Weights of a small GPT-style language model, trained from scratch on English Wikipedia: 2.17M parameters, untied embeddings.
Each number is 500 + 50 x the weight over its row's rms, rounded and kept within 0 to 999. Layers, rows and columns count from 0. Numbers have three digits each. The size before them is the row's rms in percent of the matrix's.

# down: layer 2 MLP down (transposed), 256x96, rms 0.11, rows 219-255, columns 0-95
# gate: layer 2 MLP gate, 256x96, rms 0.117, rows 220-255, columns 0-95
# up: layer 2 MLP up, 256x96, rms 0.112, rows 220-255, columns 0-95
down219 141:500549545537605458554510543399414568530387512489499398511526545522489460541466555573467557540422462545464468494532439454497492551543590628483489455522400464524547557581579487572506560518527480519470526440503475411445464448532397472442496460544515500496493414442511502507472516474464460525
gate220 098:588547501402568454427507596464420489522541489444460517387484540545512480428450435397384488436567544501555527453535563477532506495571544584403478537471568420519571493512458556522460479533541535459523580405481511477535513486427465505433493526528395488467511501486505505526567451519508491508
up220 105:570560504374542430452507551490430415444520496457442501418507494552523500446472460438417481463566540524538524437505543438533496496516550586415474517508553394500570483497468542521425429505560549441493566413450503532527520415460440500448516501547394497440472484479531513478589455591492434516
down220 098:459428569479408470458538535443551539510440420548499524474515421530401487513463490466533559519523485529559561474509446539408524460546500459469450412542509587483538515621464476529481519546515548478505492532552561523554641378560526485529564475444534492466530613451492520440504439540549550451
gate221 072:518519525469476450534511582449551501461431363501503543514376560558414456502513495362512403496502546486499532586469518420466422567583494533449530555476487456493505545553518427564449580526526503511452548476542461477530491501535556486447527491460466501371526506560567483550507563476449461561
up221 074:497505502549517585504487467524432495543577605517493448493589466440497575499521512651533550527482410527442430423492512644544568441409475493545494472454547563508507443412530552443518451452434492511573482510481526551445495483477496499522491514550568468628456483474431477471540457510508483451
down221 079:440458528543559530505440524403483472393433404532502520518509581495474496523488430433437374415448488421510476562508505497464490547496488506403505478451449485411477595559449537496544559499530500517556551387611514445511506514515533459436502472466490563462569499554457403562453551471479506507
gate222 142:495480529613489439660518474519532484557488486453407506472537485463546568537505444492460498567508484529590525493480503543421520400568448432540452558455489508475485480502534558498434484537467531538459452467498535553425446530388417463462484490557430464553476494516437589429495587536428432553
up222 139:522546465483549546372574471446541434477524487506591473556472523482440367479465554483533522411515597472438539500574523453574502563463521572483581434523498495534580526516551481514536504568517486458509517499535495513564571537578577545569518464488583526393451482494504463565535405452542545483
down222 127:560447461580485539527463508505403472516490495497407532517533603508536504608505404512507544533456445565505495514528586556473494499581495456622565575583514526413552544521507444479431538482524604471555458522545456540404495459482482501422458476577511467452491519503458582508604517466471538545
gate223 117:523488459438477449452502508558564389480523457463452521420622500586382559532502471546497529521481513471536506490631573527473578456541484458455521479478562491523590475443530520474446498573519546439581553447491556525471528442466448535505509506558507509564546533481572492377411487493542413488
up223 126:434509509529464536536547499484468484510501531523554511639460547462534455475448452566499460555564535527554453570374514508563432579589493530510499583571456547507472481486469498482439501527418522540399425443551578508534520496486466547496406417513463467438513469492404458565464482473452625490
down223 109:439583487556481427515508573546531421501529507529519541551542510471425524499537392509517467426446506497607545544523537527488521520552568495491461503550463490461570499389514422536483546559493573468554514525523581455472554455481405588490450471568487476442475527423484386465368468429450495536
gate224 070:493499443493516469530567434534505462528499429455511515557410472553541517388524531463543524465491527443424484512543479478523483500505521473501512508475531534506525491569483384478441457478444469469515508504433420476599509330518485550549598485603493597568451560512534500405568522475579601470
up224 061:495493481435495453495536486533483527514512500449524487461453446558656509452555518459523581497468582453445500556530470421516495448533536447518531436422557501476490486595496445438512496462498464487609507479493467479555511334490507502526521423632539604567498556464516490456492504499599583483
down224 055:464505476521460445546506548477518516573473496527594511568476480603469517449534468550532479507443494574422555487420488477565456565615529462514535385478455498471422577518480446464513462548489557514545497430423478455499510456567492458505585457547449558593411518521471447419515466563493601411
gate225 034:478517549498416562501504415520548434512470490471536490520529529426557529463513419474559475505552446489593521479412521452528478513555499491491483504575449461426453492457458438530446461411525470543543354531453495433562466533461430485510348571464521511456353483501596466489487530527532517492
up225 040:559534508423455446487468496492512480518526431451514463526525547451573492478472492579488493493479495528526527541515465350544464514676438500473549511490430445477448522532469505507489544546473639517492484457473553557574498532490474496499493613399523463486437542482595548592491452466520617522
down225 029:563484528596488542452411449372491427521550533524486433522570510531502480530489526494545476523525596498396561412386495511523449468560504564511469461451504479439472514455449518568566441478519555479507440616503535466495423499411468527459375583486540563561475527559523487512547506480505495544
gate226 094:539452500425457458486477605533417537526472526489544540541483516459515497474568494500404429515538645423548603467466528447521459521524474576461484505553529366463432524495542455491445528481468505493469553460482491431525480538467439561471494468429482442606483551465448536568577511618465554490
up226 101:447509494523548493452528368462542502476498465522446477469542511513556491526443485522574560418441413561406387506508443568477569457475552489553517496422495620531546492520423500516574463546538531490551442574507487542485532471492592447521548504561492563434512430520551453461450491434587399520
down226 097:543558544539528528493453474493564477474494515467433494466514448555540536491382414512603438415466450516448476471527451525392528494388514535588545489411464504573509474542451570588550426553517520479574462481459498572477534468552600401465475474495509525421463471530561486421438460456512525493
gate227 029:462546510452485568492404475509488457619490483537503555572382517568529568579604527570475443470453438437445506483508615445519506473406599501449480462412521461447427415520474461498492513467512492509521602482439422460439511392534495522550482511453533546493508490519463440465544533521498504479
up227 036:474466514529491546546519478531454536416475499539506537563460580401507536483528538684552478424518485516539484410490622548531484472422497473464461563440467502424479485494499446482562397490489442493478531510487518491481477389530421535478579418584502470550552482522395495561496516573500466510
down227 024:464508485443548471529531487445394584526419554543576537507543470485548520461528424480428427556491549523478462520459477389532481466485455476540454529515517496523532475616582517554562416483550573520531535497581599622465521474429507538500489561436505508597517442503498404518461477484481412559
gate228 061:563546522527480467474518597458546405567514490476564517498460563578531518470567505408543485515485491520562595531421535439574497522516422521506519501535448370484331500492442423477530475488560531518428581429558524493553509458482491495508503441537534487553630517487518502565476509446554480508
up228 068:414540503511519529460335426487561491478518437506482428436565581406497491581512482483511585527459459569504354508470540443468521517497608531529505450549484442511520535470513488544615490519563531523518499474496530465541487456561527484494412545383501506555510530549521547548420481480488432479
down228 045:467560512541584538515517454488527510453529492521458419451545495552442463554477448413459540497502518533495425462543516490473502432501558568430560451600435518519587548575636509543575569522472408465558548473538441466449592484526541422452498530436450449393437543536483512511498448483485555443
gate229 093:476563513483420495557493548491580495507515549468524444506547616404539456554460458534537476551467500461571421489545549473547464484331491466521492513468477520474405574469578494493398589527439468520506487416490504506553507453405475583481570447496525453508489529466488578459410500550493424513
up229 096:494559518523430499535507542507564491557513557453507447554538606395605465545422475454528505561469547473560505464572524483541475460367481500515473519493490538492451542489580493478395571555426436557520501440502500512553503481424500575494527367503572422488448532442478551473452473543491400511
down229 111:466609502487389485575494570573527471505544535470475431518530519518573485538462494524528449523445478496500422524564495463590499443450482429562460459554522549450477530494550516529362564523445473517452492476484462500570494512374427579525512429446548436440460596443458514495412540504487414482
gate230 125:467514492550518606557515502552548549472473490584496427476486561491526452451494504544614354379430547509497562515425565555465499490432504456509497523491431508431529576546507499526518490446554459564492425491433471506595455539619499480506550516402550477541517481532508513598483516437485545535
up230 134:477532498575510587578470471551538572454474491592486401466500559476494459448513540512615393436415523545510576487449586557477497523412494465501535512484399545424497587566524515512511492489583483550480494499466471498583451555628485455487561514423558460533524499532518527597495485513480543530
down230 140:471475506459512409497455520547470517483471543400488584523488418515441549597541504478439576499622496482519452593497392510517547496487485595529451428492554548564530430504510486488524493478442572425510551524510603453476597416393523524554431470451467478486456539458455469417533484482497539466
gate231 091:458468522500522474548536461385427514596547577472532471537453458510507525533520551469571495611540414501478539562434455495574501448394533547538555487557491446397488538515567484500422503444517542464385578515538490510542467596406451532564486543555527447489457447550459499486507466495598480509
up231 097:465454516498516490586544480385430494601536554467535462557442437527482517523535557427547481605550412477530584553418446463574496447437507540543563493566495440430464522534560508509397537483514536454422588528520487493533461558426448525558482522558520446508423446546464490462543471476590491506
down231 113:472387509495503443624481539377447542551569534434490492578485392530443522479532475482487508576519433473541552572517586520567504374528579564540600476508499497419500491523526402458492497497507485449410571436502479505521523487441482526566549513518471439495545452590476482461511477501545485503
gate232 029:461468490483514433454524511513400529479474585473498486528498633504455466539490501380491464398446541573372591578524408419486493523522469550478462478476495558543478472526568519513513501524497567489573483537535512585474507575483553518478557390512508503484442486487491408374535478556488531547
up232 027:463542491468479562568564519533454488511545460494456490515503467517470478538451529403559532475542522467549444445381608469582515563447440521516565477507439531438468512537466527492473475546472536533489537515478352457588495517563404451561586385567530518489458486508442499623490434441536523512
down232 022:420497474521490416554402529446463504500511449525405523444475516512501441482580495507585460486476560491466495535533555452427456463551506468488516553396542504462481407519523413489477446527429435426441573563521485455523432494520522577524461503395471524418519546498397507555523623536549421537
gate233 028:495528442469500613556494482519444626534502501519501521595458453471528537480487509662524571412460506534586504533463510422497465485392492454511490439503473533501396535436440399512460448472535449496432457455554445529494515573472539467499530409559506523491427496487549507543491515551441564566
up233 031:599534484543451475373387413498493471416471601498500506479527569514386513525492479472477424550449508473541444433471501604495501508317564525518475440497506468547591472453475531506553473462494510522504495559546478474443484503510505492489500541451541568484413514517532497546547457587568517493
down233 021:516491530475492496475458416454455555539601477414595471577397539502401555587547468490526460507564468537623396550568415510571448443523428534489438530509575471546461512515481477443464425449573493457456535462471482532527553476441502525532503514523548407531540532500533541479545444494420496477
gate234 185:477510568475426568549462514492427489489406521573508611549488478493489597531620486534491489415476476495494500502484428509520491503473522478426507483437517490477575491506554374557497521414481513577504440496555593436481454483606462541491495441469456475495459449542486414472508637534427494574
up234 199:558457574473433539450438510581529405438492441503604543445537427642480527472599516487468470531470509471558457450534485549501542415479472456496563452490497369508472521422488429494464550560536477575430513515547504520517483511587470455519557478568507522554495492578571437442561533491441504484
down234 187:454493520475473547494507384572542487452472576471480595524556488545597496473543475537458449409475506455501473462483526553477508485477514434516466473491505450462458454541452527546557540479550579518575468544440572588521466421523420499467498412606536462463498416550501355387508486454545510438
gate235 134:563459478482466568484503523496486455461592490494517428537529456464480513538441435525430600483498504555540423555453511507490560490497574462581514468427479483540438465381478529446561441429508561511502428525573436508626528502532439421438508531500580555573476573485532392419483525500463487422
up235 127:502481467414521534487517499493551469446603442439543444526568384600576486480428478497520612515503526538496423585505435465524552496551504433611552468523510511544517517474389519447508452468504577422479524501419435538499598588464478458498469499534563520502500554404525492473462451546525546477
down235 139:478456399474557531410541497505488469612550439499437478530457477522491430490406530604444561597414485585588480420416501517477424413501562488512464494574411490542539537433490491453505502574453527430530515427488455493487509544441531513463487563481460560481525581516511557551500435509470503453
gate236 083:551474482551528532461436466410515598492510472422539432550596590486487456541516553517474576586515470480473518422510513529508525465616493516578470511573435491486478516569529653509507461542507561470447504439503533556529482536438480488466447572529509476454409531550580592549522422485581490522
up236 090:447473527503469496393522507575538509529535484548481556442451438444555517485510425529472505369514615507500442635498453436505479486492525574455503475405571496496560486472509403493518506462485439503546467460512596411560537479517544540498495465462473555521643511442447479516532591568464497479
down236 084:525510455503454454501419495482542509475537472510548482531497498451506607406472519462555481477554515552485514546527319441495474626500440473524527479523478528521472492480565506543595582488543546476590426508507572549535506486394492464495467507517493537478537617550448566565452413422481464425
gate237 100:407492538517496570542451483564434566509526562513496432442524341523541525588510481638424584530443478486570429498442477542476490463485509575540462500487553470466544498436442512512504511525522475472575438468591484573406481516484523512468489519507438624587496448518496427471507544472517468490
up237 103:425524562559501590492353506539419472464520513534516510452472431489440514487471513564497491580464441525579436526438483511522481474433404564534513503447514520474425477444521500476587480489470389534481448453646516431412462563466528477490470436435563512608460498491574499488461532494502505479
down237 098:436423486437501469519614516494498495533530428494514515465452505454487453418597477562482568452516501462611470506529461579568516393573535505494447528504549472527587503465484558520476532484464515542549475558336469518552479502476438447597497505538489502531608445487458549569463480564441469569
gate238 037:500495471424521435556546443496586470521509490508511525506508562559629486441494537381536528499499539567484588511560480448499518536394454445487458487544582581452601561481466502521523531494503494487492402464443501509457486641460553519518482549435505503502391505499585476503465495413423577508
up238 039:560538496445520488419437524483482484468479523490498489511416450486465484493471526393472435581502552497539571556628720493472488574520477452468504432557469478528539468522578578528463557485536492523468567433482535586497492561481493524497517449478493450546528509511387457446461514490524411519
down238 026:595533488585497475536467458533473516466427483433551497438480432453514465533498472502396409603513548501469459495652480512517477442461465495561517575535546513462474515443561615488482543496483457473502533541594421488453476510481569489429479515452481500556464532425438460458562411397541544549
gate239 115:538498493520490576560504528453471541502400391561504525664384434507559557401558517556508452529534506500611601484540562477459499487517499449420468550508490489483557461491480394511499499466422491517514502579513441507478414482488482548525539412499524498544444497585451525509570527507538472533
up239 129:524517461546492593541517583519477531542409431530485555599395467479506595429506479486519435535511390489520437385549549525418540451518545479463496512469488509539492419503481516518508593430404541507474405553501486500495455515458475475521612559500448485530490470588485535410497496475502392487
down239 130:392462489519457521525412527458544493550496528522417560446564522503405485534487523512532573511465504431482496470458487519447533515484497538575546433420556555492367460504529516549598506474502412447588406570462493443514507460501557423503412617515461396532550514562515483483456463489505447540
gate240 108:526571559572447624415444505486422490524440571556488548490485472573507556512529593525508442459490471486482508455527534536478477525515476510475522512478384474423597456500526423562519575479454451561491410545499573547485409423527545500537511491531491566550392486545490397538515598527455494482
up240 123:514478486497503518460467431502510440531476477505499563499355487604495533505550531549540473462504513435529609399594510495561491461475418471509622522506562535416481564536515487531467543484389452507518525559455428536471487510497559501601536427548430433500497524505557619500475489544533523590
down240 118:512515491529482494497506427478551468459544426528445470557491497478516454514418526512450450486465528535471509510425497508496524480451558415504348476530354479575447438501494532417572524488619497418519514512538551550516418477400490589467448502424539576499545548534540401554539527472501464429
gate241 087:532438436519542450458466439442546469442509456537509492514539556507455518428516467549428552574533540526407531591559557606509560549545400586477447473489531624469519521452432521454427471499490544516462528496487474542465503498481494590476544461487557562482610439539460552430462431480512600550
up241 088:434502552435435508515532529564530472563484534456514472452494512524536466569497517429562507424459477473532457377421406401460430435420592401535541556517472397535515491584548503565540551544512453454572445506504520471556506524469532444541438578505427501529508543469529421530526584503510480444
down241 098:457494529470485583598446503569486526500549537519603551518449410444415487552460583462568543486439438456493541418508439420459486465500525466571574529509510455500556525557512461498438458526554474385452471451611431519469498559555484397497515488572457514540537581473468502463564530487478475418
gate242 165:605440526435637473488534519455422488519434444412524477517454479550518436525521573499500529581499456442394576576500464456496496528542529462541545564501470555471497519500523451477519524453412511447590457492591523507439451459561420488491405511547404512562587505538573501481457556465507509540
up242 153:442534607613513542518437550509444489542476486522516650471504578392512548557493514503461444529478494438531531448516448508490412445525494590496479569460557462485528481435482539546534507524456460615553407542495579428546397534500517474488507407499492480551501483588503459505475577499469444487
down242 147:436546509484502527464551472510600467541465371609496508464561528520539546453465455470561439444574508511475462500421516502535518554518476432393536587462512422543542503524442475557439559545562495529563425425485454546460460517417617492531543597452470559454471528540495537483469437446456526476
gate243 164:509490426591584496429493512566512474506476473508473540393514535548529563574508437480490577444578453458447562459472450488574591551477467408564613513462507590483565572493474482538553417591538520404446479491492598534549487423475488480559469437526506532521503538502531429498441502528503559504
up243 145:428482635418358526554483516397482517570503441510519491596442537486420479447513505425548511527398531497531411469525481492429414447399572558450476456465525468454490463562473525532468575489492491559581562473504440491493467465536496544461487536492461514439433453528493441477521562486536490466
down243 158:515519506451516523475527500496553448538587508495453500444483511462568455519556515518461431457446451489433447587533497469461465497501587517509364352500528447507534465484451485412499588519510466598538504520468483391440489593515511577441484633499446508458514532435518490540566482425464483579
gate244 149:543456492562464498434513506505506485403431560536498515410576541560533552552461476584532517447408504536555357509503535541512497517495595587490616403497497484547400540518580478420467476528555455474494509594512444519395525556497506451472493517546476523501585486504515459446444491513473496426
up244 145:468535505412532506556470461502470530567570449463498482599425466402450442468523523422460476581595540461484632496509501490493509502520393413510401587500476515449624472483438521587515516470438559525503468411513569509604465454501496546519474535460542453504472516486492543533535498505528487579
down244 140:433520531464502482445470589554469574548578375458422478503382476430497548482528493567469577463561470478532534542496435556514567440471499473575428574540489497505586481472396441635540460511508552482486530433523522586513470502521435531511473466521576518573490535516516514524527480575584497521
gate245 054:588509532454452515486506486542537552446467470525509559484527496487471543433558451515547491493452552566491484554552537500487500414575496466515536531479469391558557481450472497449493535430559507508554495499572652403457494438563492545458411508501468630636457518564562525489506490558501607520
up245 058:482410514357512530539509475510400409576444441522463541519500454542448521496441490613564457411478496524480552457537562570532507538410520510450491470494536499493505507570520540509456456496472501485575516519485531482493483509550534583496629365511491582589534459520555425511537563537481562523
down245 043:482455530516500564477490522510503516504477458504474506452521513562465497621493468545565581438537438507472539480544478551556423404459532432414505455514420450544447420631554513552498548560437484492503525454441544536507532503524490513497621437564418512434523551479533414422588479573495581453
gate246 028:594495499566525540493513585480486509452467529536524472505508524440504470499477517527497485463514556526443546463580563447488493483564620561493511499502534472547465525494559442531527504499524465458460542574560520473416479314575545498482353623432542531439413505560439505469539489499463573506
up246 030:444524497461517555479507513493421584503534510541468499520555431529441461460438587507438487472487500490431437637436491453527519500446477495472503480488465507464611539438472449541480522445514567513469519577446495492355481433544539496482605513504519630477507434500486455569526555606519402542
down246 021:383482505570514526519545515443539508526529499463481566499576512504521443445543497556433456423448463584521452511469474520467478505489470440506514531577476488462543464623445373569474567443562487423447450589546493415463575522441510563525610473475468486460455497494456521430490612440485506446
gate247 048:507533475559436427485511423514473466620558528504495499503501503418468471454552546470564587520572460540363507457524534459528488457603507478512437481532459452456501476495488562520520438457509546530425523510418527431574481579515519512535527579420520582471460503524489582536502441490499329530
up247 047:508500485474407412570526473527479458515562527479501505501490568423525456451560563565491518467525458519396550473541608400519526461582488509517465489562522464484470498490510528541562493445560527531450511537396528511643503502536518488512560615381500521536482541511473594490525454519507360524
down247 042:534439428494477547587566445520491457480492540523414481535441443570460460373541502534523506474558496539418507477521454506431537412540626513499516533475443511412504445506549494517494529481470451502528555487383539470592554496496510531463513509438524496400483460637507542386524471520442471561
gate248 059:483528467455497492398614501512584493496520468451481504476459440537580447408497496562661541604497502494448435494518524514496580483439456411513480510494486573545585484500506494471431499521514502436579513480408411550475536538460511459451453433529535587551535557484608542481501469451533456478
up248 057:530550513462592506488544437498539505520571487450507522474500425584358447452441579569571557588519460589404469519591460534482536431485475471535465480542562506589523515486499542420566474545468546449590543564570420451487494458510518498514513486481482555523522556476507530529437424507562426439
down248 056:553506538462541526509496448452467531463541589488543478433538520446522464483536552647560612470483561531483422570445443424461448505535498609486391369474467468492518466479430520454523566523527501472454517551548443504456468519522513475505457446594514530486529445578448545533503473454450400454
gate249 163:511498465497489541487522534591499541451489634420566481449505522447568586468492616524449546540560421511468438556509472460546519422459483450581418554578483427510526540516518486464511456463521571552522403609481533402463510446529389519463438535519516527538512465458505474490555538589498498495
up249 159:504445517449529518451492491393430489468454362586379552534539456519483464556562424531543448438478503528551557424544555496505462536617502499425605471424478529477506443503481528519531518519469441416477531418486502567489450485477513489471551504528446505509570528571466547510447453414452582539
down249 160:526438574524503504517499546364411527535476395616458521551507447571471424479536388540495446484475607502518562478461491479483507560498445598465587442408535576493477470457481540535476509462482436465502549412506517551593475538517567500485531470489500474507508596531502543462422514444515483449
gate250 097:534481471530526474365440615460579530510529470428500460414582548434465482451422440487500467476548550491440451479514497558440541514570445513526474506452516421579464466516564545457458502505596503547578581540489468537519577499565456482504498552512479582460392494423517547465498423504597516479
up250 092:504471477601517483427461594483536455466538509450497495375584509408448496473448427477509503432553530442443434507552562484467531507561502479539494522444494460606424465509552500466498450511619479583494583509507469555484566548540482492493512536528558589521431510414472538497496420487610587482
down250 104:457363397437407539449489542403491460544440470487484558447508532466524458507450445497546496506494600505459479507510506474503428516510463500537512441487541492607463496486505428508610467440554450437560506529480469510542418514496511603466522633473372500455432454510530473482556491553517545535
gate251 046:439519538599478534485495367558607475524547451466472460525504461423568463507547453579506541550533526410507406472512509455512507492517525514479477465539505596555497494480470411547507434610528501532462583530548448515534466375500415530481474509429549533491512515509526446479489514394625525474
up251 049:555511528584512498550443511537581438497520474435520446538458535491441475438514438521465525543539547489463541497511575550543447446444554545457465495510567584475444476493487491491528449522484484497476576452551583458518495383427469550494291573427557484444523507506514485475592523507603458485
down251 045:513535475616455527543496561547470416467482559502433438503556383499413406432459449496521548543479543580498501443517495447497548494457528522473466477487507548545519450500448399612490500575462533488480593494619451455484448454432390489476480526452532483457457488539578459465517411490486458548
gate252 080:516542538485458497534492491470431486521426430484481557558435495450539455359573520516588518494469478548464546423473577498507500493576491504439485491459511473437624516552514504513441539504495432394580531455543468445483461397498559521474556457586478523428473468570472448607489444411483501572
up252 086:475448503516514538429518455525569474493559567497500487435533527524404526596413464494446474538446535454521386570526338492472502497463558471544512474530516484553438520454487468489508503469476524599403517512428488540477502613493422500508402480482506541628505516458536510400518536547534546443
down252 083:566520507550453442597596460568475536412510437480517518497517412500593467448595457444579504442499474481493566520479576464527511450485453572512504486505563477418518489535513599433462543547541479476522543517572485515531420470465525545427501500611596581439544393489546522540492419480484523492
gate253 141:613613494527472472539443536477489521546490584447605489562449510502425461408500434531579421547479538479482547572473536540609488434516469421545481500545415562455504469482567536418521499497557508493431496547613567553416460515519519539515462472443468445498569556516544537524508452508445465489
up253 151:415398502466530527468580487530520496460507423549386527423535517520569551585489589473417579472541458524496489423563476438386510550466541580451502492475576479550464525516412455576489531501448492535582489423413425480546548475473461468494528505515533576526410441489483461481494555490561513499
down253 149:538433462438501546469500516517507531526504430614396490455435506396462526586469592439555526505494433564574495485557469454517470502484451585485499508433527449467530484428492443547470528471549542535550460425378494518537509510546438450490408474590593550463470491518542479502492528410577581490
gate254 030:496498480541519489481447562501522455491481497525478472533505497560602543418538524491434497495433492596528560531567575465502504444534486500493476526536476545483581467483504452495452482382552460500476437568457481450431527461498573515519415395524545530523373546520443470344501503543450349525
up254 031:478508505437464549597464614478429554487481560485533516502535485423494492438499493476497472456527555425435479571485388429538466390582496511471470528502502478469511502475505557504440486433478586502486466449424579455534478479535506545492451614428428491414406475514565512564545484375451534519
down254 021:613472565436471625535425511488483403479480569532445547462514509478460545495418509482487528540468568545527563472501453492584529466548490475533428402533452539446481481510410472486555471499483504478540503456571488369531460430550537508476563485525436513416487506552525593461425506532552605444
gate255 025:551510478539520433466514615501562494556510427503538497518464577435518529497491472455510437490545532525471580440470594453532503479522344604524520455544415576435495530508537593519532481574531519543469447554542505513541447545470488471511599404376525442530541530499509493622495501490520478506
up255 021:481519527432535598596582485455383557450492481592494524548461522498513509405552546390603476490492524538529463443427496527508483501609513522502509544429500505483567476538481400518461479516542507427537533539494534522588457362491470478484495578470563464567440477519425537509510467532551552548
down255 020:524554491516451465539468508569510491487637556597452517566559566422475433497449475490531497459547485469551457525438516478479450578444444520589518477498501459448334565469525391512507457580535478517469488466535467452498430522476489557500585553495563444527414543447511515577562551467544486455